config.yaml
hidden_act: "swiglu"
norm_eps: 1e-05
decay_fraction: 0.268
batch_tokens: 131072
Each number is 128 + 32 x the weight over the matrix's rms, rounded and kept within 0 to 255. Layers, rows and columns count from 0. Numbers have three digits each.

# layer 4 MLP down (transposed), 1728x640, rms 0.169, rows 1605-1676, columns 128-191
101118088108099150125147109176143067079096137192171145118175129140119091145028184121164172167101102099110127128087169050066082183112127130125140174143118138151176037114127132167137097112119153
083149141141116141056115146114117149145183120092129151082088108134087074056187197103185078170139186108125112142088166154121174127100166191127118133072199106111181080128174151173181116082071087
161081138102137121066086133206152165067165134167119076170156110172098139132100132090157124106131145154081148107109131149126129150084134104093083160073182101113072122164110161169115090101180145
153181121160167093104122096146136154160135107156110179122107109108154124134124180086091093183097076083194201118110125146184146103077119096125124097157098166089140164119090187224100108146159169
173195108143137148159098116133095070082128127167135162066126117129131134229122185157127137118187124113128123156065137147089127074063187092089156156137141194136099132158077112187127152116141143
091146132118129126149138167045143170171130206117098142134120132211127082146148148146118172115152119183228119140119118147097172115157153114127143126127194160139113153103100117089152164166119159
121140125157105136098130075133094156179179147154128130101138138112130155100114066123140165160148175145029067117174128142100123154135111104135124135108122113143188056148119128184118141110078127
155166166112110093178172128190143125137181135145115191135099150033165110097158104177156097112133101116137091110170151070148091130147145103021167111101126149143157101066134140135123173108163141
156210116196100162156133161099036159110088069107152135169140142094089157130154105125104121171092109117162130088168107085212134144084141150104150105129092138121181124156088161139100175083109159
129101123143156135111089139122137158090144157124092081166161152114147105084124117087107129122178087092139100146100139125094158117125155122091174130121148133111093039079166122161159138076124132
088075081136090100089147141083144103176123168132116165086150168091119172101097177145153151153105108071132128125109141192159094144149147120099172126146097102209157169139088147099182127132101127
144141194168170141100161121168161148123080093108146153141107135132172107105133060090133137149092117173135074180149180136152090095148108120133142135118085156080179105118076154208113099128131120
104127122184097130184128151173061189129061122099113163150140127140108091151138080126091129138161123137097117102058146113201092150108063115084102177095153102121120115069139146083122143096146168
098118073150135181064092080081099065154164185096130110140139166136170086093092078116097114133131147100091220114109178120105134166168155137135147115098146113148071127146150130076119100118119150
125065087113119145132151147131148095122086174099127123100102131112158150142088117151101122182141089072191157095173118172127138147103109127170139086101079164104182096129105105181088179149200134
056075109087129168121101130082165097155049086147132124094097098041096145178217128120136147137110158122056125147131077088116114103075132141157151149148150182104088097168095159038158175092147148
127167174091121160083138084137140082167086133089110182112133140080097118136101105179172148134152169082094114116135131135121169109116156148101135140178174093106137137187113179188146130105149100
144118178143136076119164129133066160173080095124121113124068126112109125182172069141188099118171200155128103108112061155116145124100081143164082089102125057201155182145107120207122096071109137
143128154141095164170138156112139074105110130079138121104061138088157189158159126118121083179134165145127172096093175114125123107123101132102084186122187106110209100050054136046115067139099103
121166151158141121134159168148125102130014126129138141065121146104158127086128157109196129155109127198200089170163115153096176153157068129147092104157123097140152101131143116170204073140104114
130100163152152142096116125080155119133130160133144141112131166113165111139152156109111098123196117141075105130093163165111149104156144169125100170136155091083192150193159107021117116106061139
137133087117127125155061237152110163125162142153124096106132162079128147110137139128177103112081146119100069129110126099096113059123111108103107131179097135117136160172151133099141178136135128
079045086198155100174143149096163150179086073063170118162122134095080108075108122115189172201099092119139111105172159162159140163102111114128203096154134145109121086113116119170106141131151158
134108248144158118117127106141105168151129111142128120143142152149074144130095168148168088129115154129172092127101120113201107118138114120158170125094199117087139139152200098103191102191105152
090086096141121104137081081083065157127078147137068135119172119071162143098175148106146183091097117139079178147156161154119044151080103141195108197125109074142146134133122120132121092100126137
121109147138107148154081200180108169120141186158120123139140171174119173134174131141112134149097132165169087060086083107138085134124110115136163113123142107099126143140123187067135129161168118
103084162126092087110152100130171138156121048119126152142118106123196107129136086142084164113130077068155135137141112133084178122101141145071133163096099135149137090128137139107112117143106203
158169097178161117127135160146104190106140195125124080143174190115141150179169115099092127076140106090140153131149157136098130132108058114147159118133112123096155106131128109171141143095134106
102073162102158153128125145156128122102080158131085167152094137114154091112095188152129136123190086078196139126068150161139147063149115140130116084115168162191153121170152095083120096144063194
129131068090126137156118139132178119199066155156105147126137107098103130128134117155104133183117118191095128103123083107185143160116068140111124080131180134140105168089103116187118101138088121
086114102106114133163162095112139164127118155171122188096154100172125099145097096105156062094123183100116136102148115177100161154072174126116123111120155126165124183130128148122117163152129089
110102051057121154179173126171158130140209128095160159147086115135099163096133120136196176078104122140099095137149113101110101128107134204094133120115178142121147116166137076164120105097154188
127082164152126098103140146125117151179079166157108089145048083084138182096120160134152087074113143142127130143110152101123143121084117164109109130159122146162203122106147239158139146104103162
201192133094179160117129133090102123207113112156146130127167134172177129111080116091088109147113108129177129124052121139135093113143176153138103127125129137117122130158154167113136089114123114
073117162150133167164120119148149114125118133140131119090078107136185113132164154166102116090120127193149137159149166115129102140117105140164158058095112117131129125181143166145070161175138139
111128093119123167123151114139086108126176166119124106118148103129164151166118108104162159082083139137114074119076192142133152100147148129170115135152139065176146113114130187214068156103140107
156169130180136141092232087132197116157140113129111116186137185169163115103141152141102121171147099170149144129160159139186136127124144119119126160084137189136135122119111149109158142146119148
145091130178148166123111173127062086044115188074152171093135082178159142105120182116103129165094169113103131149171138088085159110121109118121160212126186084134101091145119106101051133115172149
126125206094161142099059108104062126102113103139190136141122097128110074167113164107159162125166083152161136139105122169132088073171103124152110168109133161094102145101157116176151107141078139
125148212168130116078091138108169115159112096086157141138082125166126132103145146079117137102129174165140118127117119140146122146138117101152099136062065133157116141145065094128106058053107167
146126176107141169087130170173081094150147147119120123145156096148143101110086201107086105141137123146112116181104095141109115096100101124150118177137081108152180063159144086080129142071090138
140149199150094128142145113126134104123108130135121172110130109152155138114104127127108109154188107123155088133128025118150139043181101160148065102101203154133179140155123155033098164045108133
110162138125152117150133163090133105200089121119139221074105148103105075134140114084097154064139138134120089159067083154128166129091088124129128156095141105118103106158131130144126065113138083
103119087184133058104107146102137115123107126115136138134141154135148129147093098108112158124079105120147071122111114142115162151156149153119145212119158134150117109130135176000145146070182203
144177164089098188166109204110143168124167077096177116069180139149087093155111108108096100140095134071078140091144135111094173136172112056186146115094149171143127164164076138115142106104106132
081109196065145139129109136112125141165165091109061155102101085096187188152142132161105130068140124118076143165147103195123117148126132102110076158165162144226107127118130160206144084110182150
155101056105154153126183124140065117138159174134113136165092154124057122087148118146118149093156112146145114120114076099086085104127155090165176140105113157098172095117143181105179122104202196
108111112144182168145071163137114145042103121138131110143122186063142109089124124115110107181153095141156125125135156074164175163177148173160132116138128186116168112153123149101086125159093131
181114080113112114175163124135142161170079148112105138162113132126118117183133108117059140116227050086177148121144114107206123161113110155100131121144122132124134157174072131152143166088138102
160064158148156078143124140147093169135145117144121150089166145117137130170124146165164104131121130135172121140145132095105169119100147131165120185111073145136149090139102143211140135111131115
160115132166115118130142149077137107103134117071092132099097101108109117131133143131155145107166114162114117114082090182125079087142037128219156095146115099121107115095131075083141086117088143
092113139148105113088180099136073158127170095077122086115154137149142091176137114155126166134174167135160111164106082099165120141142103133100156099105123101078119095154125126091118110151190187
161124109123186131108120148124073094125120161093130125110109173175101152154129157119106117087172125125147076117105155133139146111172130122143158121124121048145172150102065142172154161136171169
134152119130125116171132091110145151123073147125134057121150104138116182142124077144098180091078139135119137068175166100056116183098137126128140100097142163101100144138076057078131142121097239
134164079124110172079131175193144121105136159150133064118185116038108118138095152114145149124127093099107069151149136145212084137183126121097191143160185107141165129095135115084105180188080118
132150158106132155139116095112127121134131137131121163196176202062072060087092160098120091042119135124152131194118174100154114180095131100141103141167130091144105117115101126188094107151128149
131147100145163189116156115113105112076156140168169087096121142083176114171149079104101117103137083159144108138147127077157113153108063152139175199083112096154144095135118061064061152102132110
116091147126130116090160102206096195112128222085090115154059105105131183156122056111148115165170099099160145134170150122117148106088113082098101216100191084128126098131124188061159140091111180
096100092158133138116092097111140099095085126127110108130150077109073117117122138126135125083130114143124074142076076094070076118137139167165184112151120027164093140120085087165118145120123128
116134158132130102135101117129132095178160170168093153178144126106090119169166110111112176092140121099136168114123136124088189116120131096118112168165096065135137170160130117102128180102179080
118124136179078136132168146114178074149158167127106081143126117132073124102122180066096123130133125139126102105103114111108101132105104098117210231157113127102081069124132139145094148120102123
116144179140190082108092065067165109110149132163106167136127133152143140118113150112112075139094155065091121113141156087127101169132144113082117107118115152054146066214128171118094110091153113
159138143117092188162141041146135082078133109110127139106075118141113145161129158130128096108121112101121068119153080133130067119128122122184128111154155117158120134077168106090114141151126122
175103166134169084136103115153125141126150140085132127178150131146094129143126129149113129078157145085116118101139115095061160167135155132108091124077068177106042127106165140190091106117141096
133142115169126125097120156087122118115078110107089159131147128121147118104105085100187137119073135092109118169150136165167106125114160085141084091099088116121119077123132104020127104151087148
141113135170109100113162146099127086124135124108090074155089176136145121182089108122198124165120152161146107165167142187186158096102153160133123074151201180052154140113110182109118169076119111
123110163121166120188104144162069052085123030175107124122140149111154150113101141149139110120094074066143174132108124143115105088103131112083150143145137161099077099148081164110109130122155164
160148116129191119080120069130128158131069093066139103087149082141135139121154148131098133138151132087163087165075148135149094155173111138069088124149102149148149185182092106118191183121142235
141084138126195120084125117120101160075104131135174130100152203096112145194127172115164165121076111098132133150074170159070117170134144119100195092124130096137142106195129121129117062105095074
115139108131134151124117099174124131095120126153111159116127120159111115159143167154129134155141096127119151157157164110135085094136148108138197089089132147100166160065090139036133140088087143
100082086130121128098128124141128077137154126164145197159099111145171179138112138109176112132092126083136101124129145173107155125138123133132163123173118202133108149157171135255166109114164166
113149092098157128136101122097166156098103155139099142093093153209144144097130163160162099156207141129117073106141186136159159132129114109126137103130084117126119107066134101149176146139107063
# layer 4 MLP gate, 1728x640, rms 0.0812, rows 1606-1676, columns 128-191
147123147106087131093139174114203110167094180118144070115132130169158086112125123073103155181082171114158125065174144077149131062096136128133161172126113200101075125101187074117089165111078158
144139134153136182105117066097110106109137141107154130207140145117141178156159099152114162117115187175098106067151136147168179099161110072138106157124087113160126141069099071186154112083156078
091200137151103143095131158062168156156110103108114161167233065104152118130084186091156111129098147108147068137111139129083110128128154176055161160137127129141130187153164186140156127111198171
142119114140094150100159115148149219093178117104203128112180171134122139122178154084130099117083128191115174139124138072164078106126111121166162117109192153217168135162130158070146096188157200
163154135083146080107130110155119156130150116146113100139123139143131152160127043194169115164114096075147104136124126154080169135136103111132119156082056149106120150136140134171168106153125139
204108137095110084123111124121146154120156087130172125117150085094156131114158096171125138174158143110117134103139113122166088130088127088115113153176147097155112107154143131134164097088176105
106088112050085137156132096178152181120147137151145126158129109141116097115112147116121124104097092138124119141141119106086129149165184118153127130104131123107084112133065110161112125147124160
153169125190130069104131114093111172150121146166155189158172120114121159117095184088164149145113140164124137103090120144172133095133101164143153077111099147088154088123129128192164142108102111
113125132127131098131084110117142162108144173109109154144152108113159113075102125149113147183179094130146137135103147117102205116134090101116132172113159127119124028122187094110122131099133177
139192144123103131147105090118120095179162145152113119124107141148120129103129102144111125141150119063080137066111111080151126150118126095145100103066093081121123107150129134128089141204116125
131088208143094142088137144104114076139138186090121099110105090100097139111123121162184178091146118109142154142115104124116147138108131127116193124097195074134095141131073155134113053121109148
138121127115178142126169084068090125162167170145175140221164132081153150091121132119113180192087139132172129203163163132181126154118082158123157128104135134115132119114100159158125142142180067
127122090141127203090164180161157198104122108159111116184148116153096157088086148082131094150117065108123145114127153119108150154114097099120102110200066166133119110100104106101069089156169122
093081101092147058114170148147175129156052076118165090120145068160099094082169147139103141116165113126135165137139162122128099109182148171179123133159150121154081095129199095095123138130132106
161052151158096098153083126143091127171118093113153117106103154144125077141119126135137137063085142140145127114103095104089179114102107183100155106161067084141173145115120121145142197133152091
121043108129122149098128134097097145123132121098142137172060106073137162140138144144157141145140166108091143098062147140136145142110070143108152128126109124156123186142136186157154070085160124
104032149135079066127147126090197078149159140125168121080141122148149083102103124127089121154081149084154102109103124148132164175134092124147128112108140152116065089113148190140158087140145074
114146107087109165172179137131117138090156100156191139123128130171086136092115123171167141136129133150054126068147183090110113121121080161112123137093136159126141173079082101154127123179116151
124172147170131049153205152125088135091137208146159117143126144112168119126163106148115138109108155133157132112155107136144149091144110141129167125122206109150164144176141132136129120136148132
123116161151093138114150150158115118129111134058186149124170127090107175098163083087204138143125112144133122136112154062150178107101151147119154102105070121108053178109166136155136159139080138
120091132131150141115068170117051128158149115142127161099082145162110158164152080122127094154186104221128107130145087120120175154146136113079114133137115092078131104149178151128129136199144121
188181129101175166122148133129138131089079134167133130046083134136108167115160094160146116074109118169092141117149129095154109183091135140065057110124124157145136115116131136114168079099141057
143094112128149138145130158110101138090147111132151160151092187105114127139164154086074113167115077110113094098142131152113204111084180147118092144148136170097069145156094084088107159134141160
124121116162131172166171154139104171085124149153114195133099089098086102164163115133143113123123124141157101147130158106136128165134141103107104175197116098169149129101126095134133133102119105
144131122088134130108115070126114132101150159114157123162117121179125119100111150138173153114067115175101179140098122102088100131142111130164149160070132122067184110128087118140170142138121100
111105149127114092172108135143132096078128100136134085130043124088132149110120090082121089070130136188105145132154095098149130156089112142172147143136116107091140118128167171145102174085138098
165181147124166119113098141142064145152125125073171182086101125121102062110109157156178118183175151151091077117136123125136071148090093050094148158129145108097061109057154140177140179123151140
102175129124177163148145145158069140180084151134143105111164107128043125141150132195133112177061137135051139151178131101179150116096075151097149148119113155133140111040157144209061075158127130
128147135116097183146139126104165114064089163148179136165105098173154147133163094162096155151137100200076098098144137118107159148119099125143148169077130183131171133175026147068119148144130077
104099141173089120112120150031163176101163136122141157059102089165093076140168143086111168143089179141067143043117131116151117114126177145140082081106153124148160105121150049120108112212163100
159132158120137139137190101084071164171156129164155121139153172084103144115084102144156199057124177133084145089110088088072087157155166140134104111105091063069081122122083101192121080147087078
084148144115114100113140106071086106114142176160138135099110058148154162134135132189107158118140098174097159170128140095122173135105072139126111128155125110158094159152106132136139137141131135
067137195108178139156105153154051173141127120171109149134089133113138067162114102097152127173170134120112132088097139122121157127163169090135077097123129113130054121100157103162141096068104138
107126136163121099163068096114163098123174118157128167110112078155094128101110095084197154134145118078138058148174154085109111100136214125149151136086086121125163108214121110117097160135132110
135105145081162155111181144109165044106060091160130164149136128096155120132120088127176139133161103167123166084153070145144115091158136114074069123078117093091128124145122120141099147187122086
141096142125106171126136105090163118119134145104163168145075148117104144135131097142070089077119118074156107098118154140108111164160117193182108088155183120100131165135113117035150165123121122
069095145183133109099144158122123080128097124132155152169138085066132096149113187089141141097096192117071148143139066125082068100145126148165151156140123138105121142143132092121133161085097138
098151116144093092089171144184118150135094131193175086143143191086143149122157106105142145165139157227146166126159127031198122207094126079047116151127091160154110144101160109174098170145209143
127093181124091083118197178102116159134090168105122159126145107148153114137127116143135157141108136129105144107140127169105130151128099163211093139070155164188125166146140049132123079194242184
129081169103145120146142169124141113139160186141136182096135097065121111125143112153123121143092165150141093106096156119105135051164155101137198097153186146146154128168150047136130112191152126
182158135131168093175162111133119106074102138167094119149141132150102173102171098144111145140164106117098104114161135170110108124160174140124158106113104113114141067106080167124144164116148082
099119172170134128129144080177075094117074138177138101235155149153192129121079149114121111126092098127096118119110147089122117127108123193142131103075153187080078100088145114226128118102087141
159126116123139106101149124137131087171149142099076146118154175142147112172210189071169182096118097119101141156166153138124115193154098112111111112122084116137108055131121178128138103140155162
155173119089161111137161105159047118138132212127136072117112146119159117086146140115140143148146174159096143123096235141091151144116084187127187151161139143033079028104098183095145125171141208
106125088145101084100152115170127170098144149103134146133143099123086125150121082121145081142142133147097147140129129118118174165073087089152160177097094091159103157070090127125150087136169115
128068182116189108187138167143156078145157137126107103112107168192135163173168089104136124096090106110148121091120094102089138073114119114107186072030184119115143130097215105144082159160170154
173094125120088107051157146088129145150097119173163149177146056133141140095107120113155073153126125113162129128119135132137130107146095097108138169102074111145112091073111062099104112100186067
069106136139102088111085108118149118047100117113034101145092165114146213086163174137117070143121140159135109117173045116155124154164134138125113136107090114130104123087235142141039139165136105
114065133176167063064093124148179215150139170156155165136126106109122164135120104169118110128114083167124097092102161157096127167118118097085092101147153115137085124104132103126101114092113140
073176137175155129161129099091158111117135069193169104153122122101079130106093165108075169088117156141086091099093157116119127141152165137147164202169157146077106136139171054168129141164129170
126121161156148122183183138110174167135066150171118055126123101138124112142151133147065118098103088126222112171170199131132095124135118141150145150080060126132128111113151101205153128181112082
097146089116121120097120168093114136157181122159109144114060118101076115143169109157109140093157138131087140148137080118119144100135199181150153118119137145134086156093125122111157112088141114
114111087068153133136147112196144117161092176118105105124175093119068132190085076105076172099096130180104127080188118153188097098098119135140142118117126105096148185186162099160140134179105179
147061158161118149100150170082137166123159139134160152080168127105185143088097100098109050107205134105169123188124137133122142124173137171116139115098125076151098086149088154171147079110109168
154144118076132129134121163117146126132105112126165099123106138095129073157124116103213080168133093110130132135160144122122118148101095089090149114123138074133097167125101159099147079094136159
118154139096144150154158173096125141144140121140152094135129126133143094194080120109165140100084139187163108105124140107092109099087162168139085093140117164132138114130111141135071103136121224
134055125183138140122109127090107135077114177132183109138111114103148093113142165160113093148108111087091177144059138122154117121166133146075149162111076108171128146149128087141107204152157144
143096118077136115107123151116071127187101128123193114151143121088142137102181135122086133085183112157120125153147099144101100167112109122140126114165103075136162169166158026166118159105145135
116143163171141145181158166105120107192172118135102117149150138067119164164128166128207120115115137139124141132118099175117087114137101138106140122079090126098105164137155069143076124154159146
156071099115173112166128091053179107143048140152120128124116139110140120140060137051079128168125080093144081167077158121173168115144143185144165090110130163172112085098119113097083105160109074
120096098156111171163101203173146180121144119167171082095176109080111142125130037102139136128136215099153167097145114090180130118130109084116124137108140092082145140158106217106121090164174123
179129155123150135202089133159119201093116101109163181089114127129098173180113108202166101078197080077157136162150096182106061123131146132101154119080150137141152120191169104157071184119203135
079139177164075096091200182107095126161171151135139120107147087112163084181121095146126052132118159072173226159154104150120099124125116099138163151118103152047143185134115184146106102173092119
048085106171135101162102136080113143122136177141131123101176096139128133040146087159129173109072201037159169093104189051114142126071169129084150076087081155139108068083171155112137092140166126
100084201091189198128135098102117162108101105074143139114118148159106138131157129102115149068105071107087120102104077084133114126163192086118135184115084135049145153129188167107144121161081177
093118129158123131054093108157153231082084185122142146111128166120124194152123102084107186142116095166107186092135157078105118174102099156182098121121132151162147075116192110058113146120151156
104163152149147104086153129161135138138115141139128149109156162123159170126179078135144134111126116132046145061123127121144134131152104135070104112112134163126128126158114097140171115125063152
075150094053187110090144157182156147129128158098135162156146129146105137199131103138228097091176083166145064106161121088085102119132136137154148131102146192146097110140071119195199174132148164
066075077131143102072125050164132121126078109143070142107162135140076157129116108079096138188090154148093076149172168116181125120155091092116122139119158100161120165184128112120159131130159126
151105127204097138090130174166081076116130116147143109077156151161140082067121160142134105105112178126103135128179093120135063121089191179129093135110159130079086166107141099061149079157094110
172141136119140150138134101122156104100198131195143230128096119118143121116140109078213116116145117169161127114145067093113175103155052148122082131154075125103106137122119137071156080187123145
# layer 4 MLP up, 1728x640, rms 0.0853, rows 1606-1676, columns 128-191
113100179111115098114123083126100120125097141119134192050113107133118160144152109153093082126124096132123090131124108167183137130128103125144126116145132122130151114078200077114117095125171099
133144184123113075110126097134124126142103136197154073113127082167093030146131107124081137114137120127138090179144145077078120137150154105130113093138074091081166061154132153105161119137119133
159173120168113121104146149154162076130145102107094161090139156116121168126065154113083177187104164116149109088148144140123103126121130061091174193162128136148176147101149153198077142038114147
110105156097121154077127124185132098086113112134125153099171111151129156198160129134109176075144115163105113142106159141101113121083161105091147111154144134121077062112103126180201105101196119
133085183154121167101090183168078087143094140116122159127110141130059138130135128155088147141103123093107150081042155173156160155086155120184160139116139196135145132126172077114076151140113141
207120173134149153154131175156079102106142142134129140091143161161160205105053143108131144112156157104118076167136045129131097149141196105106102154088125111198086075126092097099086122057179155
136193115147150095168102051130157103182107149155146166079096133133085181152098110131133097094139163097137057128160090166138114152051121154121156123167170136177132117127124124115115079107067115
105150145147093109156201174119110203146131139173096140102132133149134149107138120124152087169162083154153131135154113147167137124143124139169088218156135128114145123122113148126089134132090185
164142134105043136139156123150098147146137100133167138149093135149092125184149101081141139096088132169124115105123115151127097153113098152153116123131115072117167163138091170133110151166134100
088131090139082091115127153089107126133141131138183158120183116135089140132135163029146117124145125050095108113146189114110087119159170099172155175126194147149098154075125178143127165110140160
137160164052212147115134136142159113129145147195165151126114126103144135122134135167097181100146167160167043124154086101119116160218149133138071121169227151142094139129028065145132141129205116
101117129188187119126098096121176177151132101096120137106069116177137097179158138142147146072181136111191132144093132141210132086114154129112158132139092074148159138223135100125180119142126104
169142109098121143153119103114067127157165202094111092103126119146136118161137108153150144177137174117124163162080126145151138110148106095065151145104118126119150135185143149112083102092088064
136175110116172062126116129112138064142117084130174091125172160135172098153093144077185111124110154093149142098135126048122158123148086118202130100115180088136152128108123106133126137141149153
154104138216162174124084122168068118125090130118100134120130094127079112114141118115077132118142142145076168109127144145145082125090173167137138158133093130075179102154137125099142077142110130
182163142146170153129071084127084126137110117125164118098091167084187118125134167131127107100100083160182108040137149119126106126159130160106132122129051137142068100088138116070133098163203119
147111166172080125172175176101145159163131138106095162157052105141107142126116126133087130082112125132123144142093107115110176149089162082120118071126125055151170110161166114141110100140143109
114111137158135098104137122109129145162109141124114092112125156106110155080167157190202158186115144143147186193191115128168112170108121095109083145191142135174174171107025116181185086128097117
137164162114123102135171155185106170148116125141152151069099116078230151132164128170128159103140094086143071102102070127106110112066131134141098145148136145136149137116108109112127064130094104
118065140081125094172198129061133197113139160177148090128149172144080030082134155126147120115168137081143131160121117101128104161096133126168117170117147115134121179127075112126102109122143154
075151081137142098138148110110096139160123094177166084097099174125153199131114084150136157079096127145154124136076084095116161093104129123196125073128086091156116157159126118167160140149149123
121136157133112114142103097110152136118115091117118036085113139076106118125119141129107123159120105120135163175100140111117171079124113086161084141166155099129162143143118092111134116138131068
124097114131087161108091128156149112112083147171148197144078143106077138103165117099203185186065183117079131109106102142171133144110109128151154171070193183173135095096119142172173158101088118
159103089172109117189109099135181105178140100066204110130165112129101116152069083094115142176127084107136144081212123186091044118125087144123144096135145118108154105102190177095096139102081141
127100140088074064189082089161171156095140184086103087056184119143082115166152136078090146166130158147161136108133093172140148145139128099106146123103186064117063135160153143072122095155098136
080166138133171124144135171107130128128114104090128171065140100157089070138140125153167116105115151127116122160156170116111167090142113120133142196114127097138105125117152181043157122121119135
119139190148140142119087138119140132104172096119130101105146133140174104158151121129101151145105067115193124098132059169059119073089171162188110149124070125147175176177178154123148116161131219
144084195142165108151116123131160123152089136172133123156104090137143117088141164070096078100133069099148117113149111117124102095122073066096128146121065080092064186153100091159144134147123112
176118102134073171116098130098173082143108150148162092148113094117128116134136161049114155092173146106147083119181083127125105102208135107101061118175143185093085133142179082189170070130113123
164188112141153145052117127103195130147147056189109140056128059131120089092092149080124151117072125148078157060141156102110177166092133141153131092095089153070138134196163169147119116128054068
139134128177133116162117116153128145124127159149156158111074083167118114127121085153071160075088116137121103137148102126102101088095104092120102157169161148151170151173113117142184095101155147
141153097123125163118139150105140186175108171143137130109118103170106154122085147154146095099138152119152140158150046167158101131123078113182080095128087132107097142101127118135170091151109115
115119125150149127101120184122090147126143128078138157129155117166093110100138168148060158056122107082105063128122139077126130085120165112181148132131192137051167147129176110119163111069138180
152147054114144136150150097138163095135040099174109108091068131165164090093077093171145115128111109054105060159128082128110134079110160130188109183135140123096184118150111186103155123180156159
128062125114134156108129161171105149154110144170188158154167120133075130097124120075141100070103143217076175105098164095158133093091184126162115172161154077107098148216128125150112124082150136
152146136086142140086198118160140102131109154112107184115161102130127075135120143143126209186147130154048093119133129142114159134173085100138145115216099145163140143117148129122162163137151122
149139120094108108100128087162129102150146161097127174109128112073122140155109153170158077157150126180201155096169087043117108101108105148105185121119102154112099141139136147132141113103150154
181158100115140065182115099132093116119170093091094182154172165148101174205062159165088189149176159179094113114072138123118147193100141097175178125126169140106105164076097116084138128127159150
179074088126115127095109121138150116169131161147114139133101116176118142189091128106177128140135151196065143094144150192100120114090200124098157091132067192183065124126156131087155096117170172
136115089125130063114184121131141179122087168126079162125169090101074073174094097136180103188102115125128140208130141159113131137135138152085147145160122124121103093101141133147149117146170124
130150134106102137172178065100094165141092172100113114159134163127178178108198150114115092118177114091176094147088162124112165093093107108136112108149048101115165180126140107094134166117159140
159166140141080099162094094148107084102145146136112099151127080148144149155153167129110126144125136152151083139116087188138206110100115137214136213146151109157136128109119077109159067133153113
128141161176102110112151108141156164149182100152117067175161118112109154122112178140111141139180096132122125115174111175145149148161121097168149120054165147095099086101158112159127121158106156
201145082192131153124133121124146168145106075128181216081159101082161124124087159115084123108119201096068147074136066105085059118201175165137073094078155115143124095176103153041156121201138152
140110185092124151087094191138062105163076102106164159172067163128105125152156116142122062098103078145088109159132136111102158104114134124102120099161154123153166076123158123060108145133175123
115125129155154126128103127164130074135161147116099139085168118140118133116118084154116104101142117171112082108140134143144132102105166073119121114085116151089110116143180141227157147080158162
089112124117088135127143124063124122096149126069110129138137112054127123071094134140119103089151133126113113097141173121146124148122154112100084123131115114131130088053133134131136143117102109
165089136139157106198124166120113165148145126068162105138181118112085143090160110094108107118136085041112075109134137061134108099081167079078105116103171108181152132158087159156146152134084156
161124179177094164100128130074143120080143055140170127165022122085089135097123130118108132123167126142169139103122139139144198118122141138137149176141130126144166140103145137098151140143125102
154166128107123170138153141178127186110175074114090108097127116114120150150134067194171086139157102080178121141117143142117162151198088158069109164124133082115109136070122121112139173160084119
157070161101116169121148162122085145127169114130153080115120113109163156113076126122112159106088171145137069129164117158077133110067161115104075134092170119142190099118161083120115119101134110
147164103122140128188143096092124152133086113083153093087191124140123109126094099066090171153117112201123139150163146148138152111120177115087114126131074105136195140142114179144123137100099123
115112150133080134146202143108140100194174128065105119114125125128159147135138133133130147145177143085097102115131190134121145120194140099155173092089128181151144154177146085138145110161159149
137156103178119180164144104154138132072130133123110128150152130141157067133185099157102099167131054121169144103059121166141134105092116096069176114188110143101130108137112088078144169130121092
102105141162148126097130111108173161155128139084132144125134124117073124149103077158129144094153125107140158143114127130136124102079128120119066160125107169109131171064152121117139082165141150
153151185107111128155132111137120105123108153112158143157196095149066130161068194122125128127110129134107142126120112132122070159154172112115126112115109137119101131059155106154108140113119156
108138137187173156129120111193154157137106090165096082132113153180150098122103121136061169211130126134102122081161098142149132108071089156098115083112123109130111151139161177126107133116145094
117075178132164135135104100113159114134108141135164096099105194130146122091120235103113149103138114117175111149169117119195118139154101150132121088163099122109143072121131126149148124148127138
122160147157181153116154127142120076107095112202167070078124140096078148149156155138165102176122162141160116150152121153114145115129190094139112180138098151203124128167108162113127191139111116
146132122113134112142140148133093161147173069146105115136170114110106152065131211201138153095081139126076101162162134134168113134124163102145119145086136086130138137179148168109136163158132124
121134117124100133127131113083093102119136214140164156186143116129078131126050143142163004181144141135146096124064132169157079119156109156081151076123113060106112138128181089133103128140127115
144091100082115116129095184201070091154111098182129130170110114116117139141127153183163132076166087134106073135100088179103076185128129150138134095099127172174135109097159104044128161160140157
157104176196134117133148127165140113104156161145160093107137170159164163151128161099095116167192153144121162093127121146145135130101112113081137139189113112135127142138100137144158162135102119
172128093119170094137168159073081113149150076185155126160112145183084074157088189107173107079160117143119130124144101151195153135055140149152160049133080104094101104137124119119124081096097137
178072110164164127117130119151074179069142178079047066081070098132147170153149125120100120163143163118134081165069068138093146088082102160097112124128156195188136097140093204177145129029092097
099100097175123123151095108068109094154132040132123138069135142118139092061147143137184166149085072115132132193147083139146088107082117094085106124127126115133106130122085057143117135183153078
138080116125125107135074117099119132093122116117119117121095078149187047130139090148088049138161170091104173123154113158126135102105171088103095112148147163153105115156148141145151159118111118
130158140145094098098145105189069166142096150086146124127158069137196144155080092056124153051057035100139139127176180144082123121086118107080113118150139117107106121143146154105139176158113184
071133114150068105144170194143114092153167148175097124095096160139138106148120107142193153130145117112164125132209140127121132114146149177137111127141120091140136171110158120095104094098120161
111084162135086139153158115181124162111183135098125127101180176136099119109162121144124143129127162114121080148149169139133140155159069151111194118096123149107114129094164087139164121125109141
099081114104124167200072071082145167127138073166155158083107122131161195117143106158160110173154170159184103102152122112119212097115162170117092160124136118082073103093145128151140134143159133